config.yaml
intermediate_size: 320
vocab_size: 2844
hidden_act: "swiglu"
qk_norm: true
beta1: 0.95
warmup_steps: 61
decay_shape: "linear"
batch_tokens: [8192, 16384]
max_seq_len: 1024
z_loss: 0.0001
max_steps: 12557
Each number is 128 + 32 x the weight over the matrix's rms, rounded and kept within 0 to 255. Layers, rows and columns count from 0. Numbers have three digits each.

# q: layer 3 attention query, 128x128, rms 0.455, rows 0-66,96-98, columns 0-63
# k: layer 3 attention key, 64x128, rms 0.406, rows 0-33, columns 0-63
# v: layer 3 attention value, 64x128, rms 0.383, rows 0-31, columns 0-63
# o: layer 3 attention output (transposed), 128x128, rms 0.961, rows 0-63, columns 0-63
q0:131095171174105066121045071079092055042084178173136027182177120206189140047073118145077209223201169085196160164163151153146125058069183064242123091120177117123177024154168146138169095077057106
q32:151147139157133123175110149134120111142097126144082094113138162066117098184126149145101118181111130104170189143135121136106092146140111168127163114114094134204116101168131173160121150102088155
k0:141135092104157121130128120111177136172107132129136131125115116127134144145115146112149135121131103140120131100129145136116123104162103116146133112126128150139106095146140117116163117100152131
q1:000015179158126095044158124195099123105207154148105170181097059113152093173065097026152090118142120133240157157124193043225067095112214155010163003215160202093124175070133141185212164207144054
q33:152138118194133123131153166123125096089115136142121109121124162112146137156116115161132133144126119083116149144147104126100103146170110142123114115114117154189151095125144154170121141091090170
k1:116113169136128102116122151115138126125114115124125135094144107125138102133105135136105112114109102128127147150114099092150152139109152132143147084145181146134176142113147115123095128114111104
q2:100047126034142234139108119105088186121142118157086052155121000156181131070051126013197058057131079212109071200195130138173148068067186087087111103151181119119085206174143128224043190164132165
q34:099146177123115154171134139109141067124098098099125083203103140075128176110106131103097073146112132146119151134120096136089113173148073083122089149126109165169116113159080134142094141171140151
k2:149141142130152130125132111131127124133114146130132130108124141128148156100126107154107144134109134104107117129126100110111159139129134140138112139128131130145139145142121123136137113101105146
q3:147082115127117115112165151162148118106069173104098142138116161067122172085117135130078129151108098092135165183089101097129163153177141101137111154096108151098048130124141129147111111118146157
q35:115135110125118118131139124108147124142132129123123118115105144115141113129133136121123085128156116139130157134127134114128123161139135118120146125109134132131136110132142153123108110130144109
k3:138147126130120129111107123177131132136149152115128118138121137129117150115123111145154114135093128095105128092125141156119132102134105117147127125143124140119102126130129127114168138126137136
q4:142089109127115160121149169119077115131182123102135175128127061114140143157148140060149169100134120168159126126156137102108118107101102089164080154148131159121147130115129170123159171145116151
q36:176108135120131150106110136109102105106142120162115117150169133108101135153126134113122165131102148120141128157102142113095139103127134111133122132129131134130131134131105107125155150138131142
k4:139127112140125130123148127129131150117112139132104141117148132143152120120125119151102128111127138110091123122139126130126127134126127153133112138139131121123128129128127133099132119124100120
q5:133116089175140157124104143150123132164117122188122146102157103127105185114161126102129158106121097088121068186134118113164190147187167125150140122081129088121157086115102104121159118130142133
q37:121113120139134145126124159136115148124128155112129167161147104107135127148111115128152123121127120096120102114139137134140145122079130107132127100155144120111140141118136142134123118161132127
k5:134124115120148132134117138137104141133112130125142151125108128109127132124137122137121138119134143128122138121122130116099140122111141137130135118136128143158123136140124126135128122123138142
q6:094164137139115101142143093138148132107158095111115149137153134111135138121139121105157122127126128102138105145111104106148116158144124126171160114107101099106099155129115138140071099133162107
q38:108116145123126116159150138158140161152100153104148133130104125128152128095139117156156096119134114112102126126156094122140103151146141161095142147102097118118114116119115119139098099127115110
k6:118112134128138137161128123105112110135114110127129140153100136147125141136113124136133143136141156127118133114147106122136131115131135120111149122130121137134121115140128162140115113121139117
q7:084155111152102114156125095165137138174118127132130115159118092124115144117135164086145099142097119102126105169143117137122110170130140125128154106138137127162099145169086110117118089123166135
q39:127139137121119110163173149086145161135099171096165118151106112123158109149105133128107103136119120138127168149145097120152076091109130134099132136149132170127126115142114147169121082109123133
k7:137156134115125139138126124119154108125125134141133113117112137124146148116116125143140121121119118100142103119147126119155126114144135103102154129122097125111144140161132146146123143122118134
q8:078153147140156085138125084179118202154088120147150135099116138129144124107100082130130148122158146148092129121119097130114128145095120136114178152116162176099114154158135115134117149090132124
q40:113132116124136150107079131147141173135110090153166165125105130136114121104114146133158110116123143104124153126143147119109092127142127134111154127136133151114135150127161119143138138110138109
k8:107103129137112129139095139096099118156148131114114134144138152132135140181089142125111125114144117137137141121151142156119128139132136137145102146142100115160103125130122129109142108112128124
q9:173111125132114162055101164041165087133168125152082096094215166113140129140134143133133195147210136165147098110105171126103132103158117105165094139144106091063155135080192096116199154182094144
q41:136141107133103125071116121151163121117119111130106159092147122159104105156117117151118128106142164132167087105144154143153117136127118092149144146136110173112151115110161102079098163124119112
k9:120132146167083137079151130154117140150163140148100124151131173146131119134161100158136118137106135156055159162108116118092130145084123125212068139152145099143162138108144064107127106090131136
q10:168166153101133115124099093120128136111163054136085080054203170115086159111118126115136182161165129128169072111108119163087181146166141119155124116116117092105118134105129126099175139104125153
q42:158151113084074117112136098129141146118101086075087124160089106106144144113094111134140172107141108143132083122095119151145179106121090148132135129135119129128108159147164100120140090107127120
k10:107131199117167127088167100169166139149160121076177125082096169173145126150169148149148124172098073135100131119104137177123148127137114140142180173093117184154069120174118056090157089087107173
q11:136080149125102159117112128092136067075188109161109091170183128154116167130094141082144173158121082130174085169125166152146144117156117118135120098150112111075115123107136136114154168130115175
q43:117049214169103186162116115107177126114176105124120094229154071129141148128146093092117188130126144129182106131135130199183172112135142103155145125194087181094072192107050154065180091199104121
k11:091099165148145129189140133156146111147123255164156124254076128155089210106173120046159198157072158158206072150065111160076057127172149089234113135157158066095125140050051078205162093077120130
q12:146153166140129105136124095156129126094093128135157153114115136142118094131111109142131132136147121099106135099123108151167135152173130144140158123108135113148141111108129123127104112121112124
q44:124111095144171109088088096103105156162112134163115159128121085149180081153107166169150133094124131122138132151130164138129098172066162073178149122140143119122158157068130147089155140108124123
k12:174135130192104099097108135227155123110181161110103116112106090142144064125115041079080060000107113111131129228146075124222136066086156163112124179160235103095168132112158112076201105128059114
q13:139112100128155165111161127096128152179105106128097172111088094126138134111138094146114141101102074144124121137173103123113138116103137143121164137099200160134121124155188107146097143139106185
q45:046120074067197104081183056136155100115119115199097189106127127114214132117100168119136127082060124126140081113190172172113161110118169141119109137047148144100089109119164068140155138075152126
k13:138090103136166218081191080103133149173082045155109054178114166184120131125166016096164115014247060124071174100145118183089088102024115121154061114128202134109113079225176208024102087000081028
q14:160112149134104139129155106115135102135164114174128128112153177118120138148128143093156138108128122174148131110138126135125135106157128149125084112135116109146108140089120127129124107132121149
q46:199155097108124144181133092137127074110116120219081123175148172116166098162151127076131121136080089129079157137175078114126169113201118207139133101168073097141110126121164128106101061136113156
k14:183190141145141136145180088042178012163107140186120179089163235131065126166108133055026194096143140181214119183102125057167140039195113166166149037107154104170204149046122146137083000090063028
q15:148159111126114122151125122132142135131082139139146108183105144113122123141141118156106109138058162125108152167124103135112122118087150125160100117119139118147158145118132113117137133109157132
q47:056153255060112153146064120148171132121096160111091122199110190118116175148117095053086080159106195161139189151126082133134147121062121083114108091168148130116201130167117089134142129125117104
k15:113138255041176072175075109000172040138108069171188067148157167109106104133142191120154083184051178156244201100151090162174179140000155127151202064166196099046144109185144137114019149187098011
q16:255254125174141073068172122146160212197076100173163068079101229136094255026155058069121147137131078205088067037175044182065134109099023213173112092194118179106218070047098100121170161071113139
q48:100117117113109155161156118121112147144174112139134077077119147097147123087148131154099109117092139099147139141141110109090105119155129146149105150101091136160136124132121141098121161124133130
k16:147112140110142119114123121134129125109109122117150124104148121141124122152136140150124110138141100106088119122152118141081129129114132142135136146135160173126111136141135125133159146129129155
q17:157101015165111156192052223148181096255132092089140110190183148193173135196109107006055049126213137152197033140162218069062122177171196107152041090090053129185045255173186168090158128122220116
q49:151225055094155053079157058164170077183083075107083104075125164116137101115136174129120113143108038090078167122149194163075092136141106182165112165074104128165081127127162109145095103083131123
k17:119100165128152150134131155143137136135125175137138134152101146133111150134138110131134141125154117104143129109125138145122132141132141128148109152111130126126130122127118135135113166106124117
q18:073203108037016113131075172009081141192138035106084011255209068126078199033155167188083188083203170000154133093158184173084145200085088144102164113090052163037070061164176083136120110255130156
q50:142168121180150124131106164152141167135113155096162127141088090088154152174082095132180113120147091093072151144131167130140177157093154051122149129156146142129144116145168164155099097148136174
k18:098106107156117154120135157126123140123148141101139128149116142135144140122096120112100145104145118143102149137141132106129128116120123124120128137121157117131138139141133156137169116130137157
q19:112082215070083094159141117217073109138110143003100164162102125148209143103167186147007115151118121123210190175127164093128111138109143061117135154130027146137090137141037116175098074133149199
q51:119161175065140093137105088162137140169136110097135138119130119133104109115167139113131119127106115157138139103120148146168142095087129157159142186114091085076116136104121116082119119157137091
k19:126122142139106120139153126105147138127132134113130119135163115154143135123103118127135125125152131125141152125130122116152108148126112138101157131108142136117135130125133127142106121093118109
q20:140112116141132147117139120126100136124131152118127126104115105113111111170113139176133177145123168125134144131150127142133100117170138140067115119122143149127192100109170116113181167129109142
q52:134132124106158128128145116068118105133122149141142101109105154148135099134125125129096127126126140131134132156126122130139116107160116161102128140121124159135126113148117123144111126112120117
k20:130123142128120128119118125138123131119141112119113135109158130129128125127136139145143137137121132106133105124136134137126143133138131128131112139130128107101120133125126126107131137153122134
q21:115108139135121115153128140152145126139130105138081110133104100119124115143149140160150155125091143124162138135116108126134118133143143140121101087120129138088174128108145123140152160122156143
q53:160124118146133127101123136105141092125139133146112092139150136135118149174105132085137164133132147134156116143132160133128138121122121108116115131165147140127143125128129135122154149116117144
k21:137154092114100121141110148125136129128126153130115142149121132109132120127121144155120128138106122139129119133122147111134118129141126126137116115117104126139144138134147119136110138144125145
q22:133120140112105154091146140139134120079148144072110159163155135121127101116104148122132102113128124117152126161139149073160106120117125087062103118182145126075142135086158161180139132141131094
q54:117143118133125136112108137154137113113119125125120144128149100095111144146127129110157123145138111108139115134117140122122141168112132124137141123122144112126126105133142133126115132143115115
k22:132119122136160133139136130145125142117107139143138128129126136107134133111147110129133127112136150119118159119122127111104142136114133129140115126132118124135139143127129123142112125122147112
q23:089140135139110085145174118186108176117084132088165202153066124145160124120135091142125038094120118082081187139114105097127103157073164144063151141114163143164116161135119164164053055129117100
q55:125130124149122114109123120174134130109089105131137171137095126133120092125135120156104071135112137117122174124142116128140132158134107115117156147113165154145108099144137140153089124102132132
k23:110164134129123133127146121135134141124116141121110116129100167108153131100130119154125089107114135136123137139132123093128132130124130124132129125138119132144168142154144128154100117107120115
q24:116133136135137117167107108150138122064144157124143167154120081131142145131108108132122135127115112123123131147152085109158119127118170093135159122143143120151092121098142138150048068120106124
q56:147167140125118134120146152155140119112122120122104121123139120083135151087126105118115119139122133104099117142108117134110141145113132123109142139112126116118136125152149117145110110171106106
k24:139143108121138139097128120118161136183157141172138119126121134141122143135164108137130099084122152117112161145137147106114113126154151147142091113131097137151135125159128078153138124131121117
q25:126109104124106121133103108072121112155197097155081108124136113131094122139147161027158157115131074180169082112123169162152099187130104132118122100164104131107145135140116121112150134177151134
q57:135145109099129115163135148110105113145142164134120109155105129161131144147142159114150146129155085127111137135120119127161076087130152112093143127140129126127148121130150159172141144141103128
k25:121123103136083102150143125125130132164138104101104160140114110201114093166096127137104116134157135118100142122139103160151106137105136141133128121114132138119117101144149118128093080181142110
q26:105143149125109128170122122137095163161093136118125138123067063124146099114126115120138107136113087100129126134169142160176121137137144125106186077140140163151109126168118142163058057108157121
q58:117150124061123096206146135186117117138090186087138135145067087169136053128153131119138085127106124084111149132173070156198111124147159084087158155093138181142117085157149147158070121119141137
k26:132118154108144096173147152134131152075076128120193182147089127158116111110102126136125170200106114082097149117120093144177137130103143085139144107105138146100103113107132125144069085172170118
q27:139135145097115138145184102118128141123157111147121103087135158105144133124166137116123125112142145117139118086138141150128136150159130137113131120118112130145109104138128133135111119135188124
q59:094121106141125160170120122166129136155178157128151134041175158120108141123155138124096067110083188148162141103150130134129086166155149104108182125087116198113117081143189138109077087148140148
k27:048160126165068244226206115134089135134149130100096156144051166148118058156187095136155158098174153172217116150131148140193141128149201115127141147051026078139119142178106150159089088210176132
q28:090122158095073148123165111115125119144145088138103103064129105142139136087153131088135156099185127121123065089100139171146121192160102116134155094126140108097151117111140113113113141150118101
q60:081192111132133126112148188164162078061060092117123122153102118163116086185140113165129131084131083130093121153210086107124089207177040091112146140080163211147176156122117123156140100149188134
k28:084125103097126093168179000187113104104149105049073075152163026159139104168178156111154095120128181158197050143069118143060000204163114135027173159176168101194072146165118167144060096114077095
q29:125116192070134111134130130140121136099156095128117139088103126133111123114141137116130133128126105122127123114104125167155138140126096154109184119124103113111101112129134105129064126142131121
q61:130155160079135090126123129150132109178157120085128137109102092065096104194145156137105115127086125094141132173115154210170122143075089137078161135131106111080073069135156102164118098153141148
k29:190164090107115019028056227174185169207135029139139163041126090000104096081247075077255058152067100148092131140136162205150103077136067149143163091156042149074041145112165112124150129137152131
q30:130132097155123148121118141131132133120141148129103133108141107106143144119145157150103109133125120144143113121135137105154120111128097158137152137122063145112137164131148111124161149110100136
q62:134092078060176158127105085097098144178113116112112184135148112083114091198181104147128107161087194180090138116131100051147144148146099155113106208032084176135168155122115108144177093112091087
k30:124214126068173106113099084224115127174181093143171130144103233057131171076215126099017112148138109217051226120141153100073119000051094122077202140061051143127140135101136163118104074181179097
q31:114143113176115115137123148158156130111095132133122138154139129100116124136109133148082126138134135113169153127150101138126086118130152142154157147104109131159132166108106139128121132073113127
q63:086092121147106153157146129158162135152093095138062143123148155113145105135159175084066118222078112081193194175114148136125129155083135179173134112103136170200103167135156162164128145070082133
k31:103114108159170028172044160242207220176193145255120172041006210069107009151103115183010190139146064152255160158163166072056108086133164156066191113102104169135200117150074104093179055064117129
v0:144090128104099164139105148140072113115059088134162142052119127137122155133112082095122157141094139143131136102141091121105141077140131145162083165110132156112140093154193109152117129126187168
o0:147139115119107097162148160127208141090156143152153173137163130155115103141140109214105126136100117111127152092141096111089116136132058163104098107135107175142105126111127148117104108092099104
o32:117109192112158132120101144180086109150136137146100064173125146071165132129124128146133117107155131119111093129103128125189106143088104089094112141133115075075163190129102114140142128130123083
v1:137122115142127149110155134101160128103136146124132149105143141135134176132125076096091171169133143146153071125127151145115099087135131107188156101115088101133146150128127132139160133103151107
o1:173094149110093197103125112129131155081152100162129122108084180111117125158152144156106113125097134156100143138116121155145091089181124076128103165141144173160153117081145169177108116154137122
o33:102166085108143090124094136111171092160147141133072123128112087164121119099115089103136133162147144123134184138141142114138161154134094111093150138136132117163092152153111142171132140095073165
v2:149187110176081135072121092156119129168144100095125133161142154114109147168092151127125124149070096129148137176125149123117122090166123157174094123138111144129148079121123090158136167102103109
o2:117109102109147064207171142115137130127175063081058174109165134137130138073163098126145160123155139143174096125047133162146132149174158115104104054155100070060139091096149178097134107133145208
o34:106108162160118168131119126123091157075148152155146129164120076125141184183113126124144085103093141154077133095156071130092168148139115123116169157141171133143139152109129139120124139158089112
v3:120136125107125149149232147136102144057102162123071158162142090108150122054205112106117042146135117143085126125116129168121099075099105109145162137117147144120171134105121130118104148084133121
o3:139125180184127110113124139102120172141140096067125086140123102120081123127119119164130067129166066141178138127136119147147119162116134185132172141093200191191124093175137069135120100135135175
o35:114150105132163131151135148144166097097094176110146133095169126133148126157132124112119172126123153136113111137139118096111134144145159132118162078184079140076110150111174187129126109110113092
v4:131183093129181060138100177160119111223100124135134096141118151092141140126102120073177081121117160146124149143163090151095149092071092121137038106129136178144124096168103077128087115057171122
o4:139115162116144143094163146183154164150136105121110106155103097124112125085191125111153139157093090135156068190116070111115178135113132112139106138128090096109095130124095187110115141137195088
o36:050108117146105137103054165070094137121094161098126112158126128132111108173151100119103117132173101152089112133172188088161060101111147086105174090181125178169127188123214075130177077096105185
v5:147134111126135149140160127132102118143160136152079136084168129080113127102099121110133149089153140137125099092119140144161154111217138085111107189105168102113153148132100104149152112119143117
o5:111088134121094162127114135132157142122153114114148141086152128151137137115130148138113094101178148162156114102090146112167120154127122112142100091152120136078156116124135167128141160166141138
o37:149107116129107061156152152112104089134123163163183140151116145062092101168125108111169168170153118128125131165186125122078157118076138131147136120109140166132190128134119091100135117100115111
v6:107070146127150155057165129144098082109131109083119085128154141118113094150153135116126152113134134103182151127136150112161187151161098116081156115091090140130131160174129106116155168158096091
o6:122106107140163166157128162088210104100204143082080175187126158105155127122170130155120118088112135130115143107132134106076139116075096122130133102105154133114129134086172104125101140158099133
o38:169089100141148114146148116140107123150132148147156098027151179118085192090122111099132136146120150122134109131157138163150132136132126124115097152139142098153097100155072138118128168155147167
v7:145142149133158148109116138160154134130137146115125123123110141123153061131099101142155100134140122158096127146107115098120133131164114131191150096079123149112165176129149137115068150177111178
o7:154125144140166149147113166176161168174135127097121131138102099137088093155081118101089096129096140110093107103173157123128124122121113131139119171112146153196120135115185071110119122115101082
o39:054121139085040113130124155179098119099126138130165148130116129120169189057152116144094170137116077132153124129072115120141129097065178106088113121153117086100106103115094136151140096151082128
v8:106123100121133151090135080135121097145065168104171137123088123104153111060092124103126130104125200084111158119176126116099158154153136141148148167177116130111174101160049113159116129167147157
o8:153162167123143087164135135126108151064149022135106108116074138227174097135146072145075145095112111127117162098093150089101093116125110167130082162130114142155082166100141127110059178172107186
o40:143104127169121140159149123099113099165172162112124114132140121105121148152137181139115100141091096160133122127129139133132133105100111116114162134101163170114161182148152132111125107097144138
v9:096135119134129142097117137091123185125136114123118151162169144162116108097148138098169085118149094087122105104149130104121145130139127093158148103127055159078112107135126119122086077138102121
o9:135113151160191131129101107173126075111162062118116154124129154145126181088164097189149139102127152088147129139057076128152115171112125128082130145092142103163097155139112126154101084125117106
o41:105110126094098148150188104115110108120099120132117137098107127138159113184113075096097133156111124076110202154143129131080100115148126209091174110139088130122157059128063125142079197094141130
v10:164143114123089136124105172139114161125102181103171077105154129129138105149101093095163146112125111180146127104132117139129148105110136117150107104120123089122081138116110108164085163159107122
o10:107050108072132121168101148179189147131146085166118155124093116078129112099173133118141159143082143088119169135128107109152128111155118112141062165107104084107140099102113129098121116108141101
o42:132154141166129120086162134091093125117128141150146150119119114176116123080114145101137128127109133114126106136112088096122100141042161164104190066156103135154185190136121189157177121128162137
v11:108042149154139122152142113117113147097165136116084108154166175146136106125086140078073156137141094114133130120132080148099106145109138122116115126173130156114109156149109125153166107161140128
o11:108100108101111184090143159121112135122179139134125120108098124146128126134092097164105074058096153124102127109108131141171101080148104104086117131129148117143161175103117173150132104118070150
o43:139159161102121150137080116134153115156095133123156129159116113116113136107162140121146130124114109127174159146156145125158115129127133147163103111120118124153097103114161088146126144131163142
v12:138172151081113171133191157118102118138117166131118128126146137102103115107122101145137132141123139108121162105175116125145155069117139136113091178121097122156098146125171109136149132086139178
o12:128173118127140119085146141158086138138047176082148093078088120099114103131165139168127142111111158072139153155125148131141157181127131150140127109147118148132127159140110161084096174094153105
o44:119091124166121075149149099081103146125159163161131147132089093140110166121101143085193097115140075124103148156109155094135106108140122141121181113194155162136123139106112045157144135182129105
v13:158135121109056131136147110121108185156114146130110163139195136111157136117144170125100135103112220126110110121097145167161120099140138113155095151155146139111134131121077123134137157097175140
o13:171035159151149099130065111120136089132141120156125077140121102112139116171161161074129128163199151177123158084121096159130118181174074134132095084115163140128120096128109131154181126132111202
o45:108163088120108140104192134125103135113152134116140119139172145131104116088152104127125119082081149125140108134141144146134126099096151109149174148114102123142134130122164116149154103105094154
v14:113040116170128127071135067122113075125151092180179155114095117175121096135142152155161132136185160168117139135093122114136152135147131100132125062168090136152127154139133151140092123166108130
o14:193141154109176128096110161090124136123145110127099140148142155122148155121122159144131141172083087140178141123127099136108077090119115138140156160135096101139114105141114150138132154116139101
o46:103117120108141145183138098150162129143134110123182118130131121084134046139153073072165102122129121115141126100165110183123147150142153138117119150105174153110073074092112124143167096196139173
v15:119125091134119171176126103122117132073214137121137100098116111111130133166129173135090126125133128088155122128130178122153133127128093136119128117135139112141120100123132147129136118118111127
o15:147128083128125152145153131137109156160115158131144093148124107090130109082125120143154123083103166175136081110113093129107112136136149094129127146125183193088133130095134135084141110120107127
o47:141090120139138120088132129142110117184196085130127105073176161167160117148158130114125091193113080103149126078152144179122163153132094169096137106104132066124118095133103091143150188136126127
v16:159084120144149192121146131063138092117132101164167119122119158123125149157129162132154113123141123100210114097137178122129124157123141107097112141094136142145157138133073136152147136183125170
o16:116095130085108144111114156159162145115129131178123160156126140106123139129149137146169179163121140146108112146107239075152071099114079135120108164145176124104161156088117107107118113148108117
o48:170162123095140122080138102149133132193174092077152088115116117138112111159069134109089105107097117180138163070147090173088149082176163115170098147154109122132067101129114125126104148074147117
v17:109101115123133138167186161142124129152113126089136141101129110121137090107174116116137109140088172173166086144158134075118136096170128118133151129139144129115127134191113124105096154156164115
o17:128122120106175091179156104130120100108138085046126141140121163132196153128169129136162104134130078130145153127123108145116108160075085132070154166128130168132116150081111127130085085051166159
o49:186150154154151081122090094155110136132155112128109100093129081187084107108144084103111102139124137066160126101168076157093154111153097118174140079126133124142129131144123095152135094154135146
v18:144096179150182136125153137105132161133163101122164133113131104169113099155129150171095153130149110080140114134149177146147129096154114077069162076147104170108155145114124160115194132129121107
o18:150112117141148136130140112081168130190113129149139070184122117106185134143177099130089131092127134175119157105060118130081159209131097113137149114110109102110133161117131133124111135114141156
o50:100145189118139095118157055154099114121106119088122138095111120162119167087063112115153089152121125088122146102187083134131114104155148152145079113096154190165115129146087135141151113139157083
v19:128064085163094103116134114114144101126131162165131145107116117104154119182076118073130120132137108157147112142145191169113169156155147087037114133108162092137150147112134176059125155167120168
o19:143139075082136111092132166130093125099149079170134120150179170180147124124119147137114130151119132166128108127217134111178118131115133141114100169146164134117169164101121074121125134137109108
o51:112153154121163152183143132175091142116148136086146147083162144112097108085144137126124084115112129099094129153118122116097159132080107175150107117095112124126099097143126162162127163140124132
v20:094091097080110137160155060122097079126155092131125136102165114112151110076136103157076174154188141129149137124104179141187105134156161136104118098135086154096131161103119099161140168143156076
o20:106166116163144103129150151106099120199161134172158131138117120154129090120143131145125145133084131148077158108094143153119142101092101097158133117162147128140093128145069135116118101184154122
o52:168124118109152130157092132128121143123075094153128138091132151119085142127094083116151046168122115125164105143168127174141127145126145163059144153101074119146109105144121148167164145051123194
v21:135104097094141133142135128084138111125154149123098133117133060125136059175106135099144150140117104171116151137109093118121131140097153096106148090132177162104145117107111123091126101133153142
o21:136134144127099097144150124160134159152121155104119068141092128235134146138093121103155151152144113103136122134154087123092113142119130133073169172131087118120157135132106098103130124095176103
o53:096154107118168144124094147120113127120129090120163150131163148050094143099170150147126129122087147106121140120123170150136135135184129097130094088132118109096135132088123141175132127127087148
v22:131135131157123160167135151167167130174079079073068125097137119143120150170175146134138107142161107122092131089131080187141107117112099116135120135128076139133160150111120150148154133122103156
o22:096139131096104122159133097130162174095079137167119148147098124090119203161085176141131161143131144128136142087096133177159173194181158101155180128117175165109167138127094107121049069153149094
o54:142126116116180102115146107106087118168110132100147103132073137158135126123133100133074154083116130130129129154152130082149115170065179121130122129162134096168053099103137130076177138141149172
v23:106124190101136141160110135079092127160202082099112060169140047086126081150121155122160130133135141168112118145156142166149118080125113126126165155131137117144149094097124126099137131102102149
o23:077156097186140165083110144071164166171096117133071123142131143142146153117117147170180174123139079134131062119107070141095146165164137145158192124129106106104125129097132122128127090100078140
o55:130120122101069112159108096170139107202145115145158146084115134099147134098093150099098127116122160146177166112083110094101111139119130098152103116109141156110146134154119098120115092145195137
v24:091138125130134160151144086162147125108125141108102156147131151142121057109137125175115176139125092130142077084066142103144135114169139123121084105144112112122170128212125145120185097156122107
o24:079136140160075136124099101138136161178113190108105135117095114113181107139140082131156119088114167111108129111073093181102093111114132136107142147150127170122134139123117127174081079179084108
o56:203115139109210155123156126172090081134173131139181116077119124100083149112078116154094132120143099074107145118140145105110205121102129188139171151124108150121102137129123133115125145108091115
v25:207160111111059131162125135132130094168155146098195114133150133121136152083099106111131145165131133093122124166140114111128093101120158071132122141108139149153132184125161161138126111107086113
o25:123107111087138171100113136163129145123160125160152158108134146107103122112100152157177115112077162156102136090145137137155171127136123116138120085085169122146113091119108169128162136125129100
o57:071143119149118169084133111098156133092107113147078102131148110109119139128151191161078116085153112150108108127102126137118090140130153115151130064150102181087193151116147089154122105123155141
v26:122070154103134165083183087101171077106226107112155132137140109174114116181066119141093101147114078120174090156054241099207114101085173104044195115113151150131158116114101110125121119181136178
o26:122082132161107127141119192185144146071155138153109141098105057095086117078189123159123106157072142104095123152146038103168107095115155131154103081138122096158117142142152128164120135137149110
o58:193184152114173096150136063152105072183074100119153088102135156168095154132115150071150125124125149134158175067218139180086169171164152146129067164093119121157052079156070111097100177135130102
v27:143105126133081072156085122140118176116147124113139113135088143120096086169119055132168112114131129160169120117123123141103156133142137152121145095125147162157094145103114131131141154147128164
o27:149126117133128140146108156093100094099159082143114131163127153182114118166114138060153152141081086123114091165171147113167091141158103158117092170112085117110120133169153114152149106099100133
o59:089131168108148141064126152119128088173095172124128125084124134150156163071139125150110117122185155153140129126135087180147121091119145081155107184157140134174160124138073123135160130182131135
v28:145130143120136111142146133165131129131062105138180083118099128098104170124093092072121124115120136128107116111123126116146157153162113140162096090174118142121136120092167147136051092136161099
o28:123112117133193118100099174097154091139153133119150162147155124104136075127157109138101078171053130145116143092196078138092131122142112122148170203139167147167135098154109119134128174149122164
o60:140130159100096165107093134108097100069141189116087188126183127135154140091122106161171165111171125116164115148144173112111043135139153099179094058155105167114141123090130131097167084113099107
v29:155137123141087146127130164153114134153089132093116145098120143157082149156095130138145146096137108023111127151160131143127094090140140139081108126094136089119113165184117140097192128100161137
o29:096131131053122120169163137178083216151094171178144143066099142099067108135151151152142158097105147124067097098133198162114171141135105120101093090138150162136116074073138119149101144134116063
o61:153135107101169114148136103107098156125149147108117138131165110117181147134144040146095102174130142146170124103171089130154122118125136145172140134105168115127170164150185118104154146140074121
v30:105122074157135124080062102162113106154105125163167115130122100097102161132128117086167100154154152163085153130152159134137128109097148122160130099168176166134112160163111129138049124101180125
o30:143135092145130122170108167140170135116127101116090090144174137168167150105147179109140112150056118188109127095127111094083104128134163122100135150107117113078100119127047155127115083094146142
o62:149129114124119142139156126129146130085163154146132141136098145131155147185098126137126157110116106140127116156105095080145153113144112153146141121157142143098229188125199104119134168127095103
v31:110137132114109127189133104161165130133103090135170128122070112081105125081070164097151091175110163159122157157154152122143150115098134136106108130132135082135142127141074181135102101115157132
o31:179124166137101115113093192136172119136117087109167107123120122157154085105094123101144120171158102119159100090130103112116049124125133157104092114130144168140159182116148073101115126136107120
o63:102089089114142104139130083157100108092136123148138147102186124181085162158128134186116129088137101122129130123156092101104128114160153141148110114143155141116155183136144148127130110096128142
q64:096070122101124115188093087025100130188179155175139122180133076136190160142091128122131224079232163142246101005217201187149138134121192109062132037095064110137082215225097104159108084170127155
q96:153107052138160125000158151117075132127129142062207160053129187111128153232226113119112089142209117189005149095206114191134142112092136221144109255132097139157068059095105239081167134167120065
k32:178180157140157149129165121179073100156097124134129155066087229139110061063213112114102098120179169137112069155129113118100163104093176114166172086095131128125159047094128140092121151164115150
q65:215176224169010141156094192156131225102128116191076166078022107184218089038023035236211136159121178079170181121184148073099006088101181123190096080030196100131192138119236129103101122145106035
q97:078065129166164135038058139119119192138207096183062108136148034130193164133112139106103167168186019183217105165137215070109196072013193092107061089160158200068179184189200131139155138172086151
k33:177161164153151118100192161167151154060135131071123208179139104126138098167146068119072093150156184167158156170086141096130112168071148065073115144108212018197078125120105141175122131152132126
q66:191143117106176078067095161103080134192146142127112122139131161124196096106166113157168078170098230155053109085164055160112129125153145125135067187064151122048092068078142189085068089110150114
q98:151142178139194079134080129181131198147125077156065100111095155172149181148106074243062087201041126138133197208088052128086107123173153126229226097166205138079163064100040155138115110147151148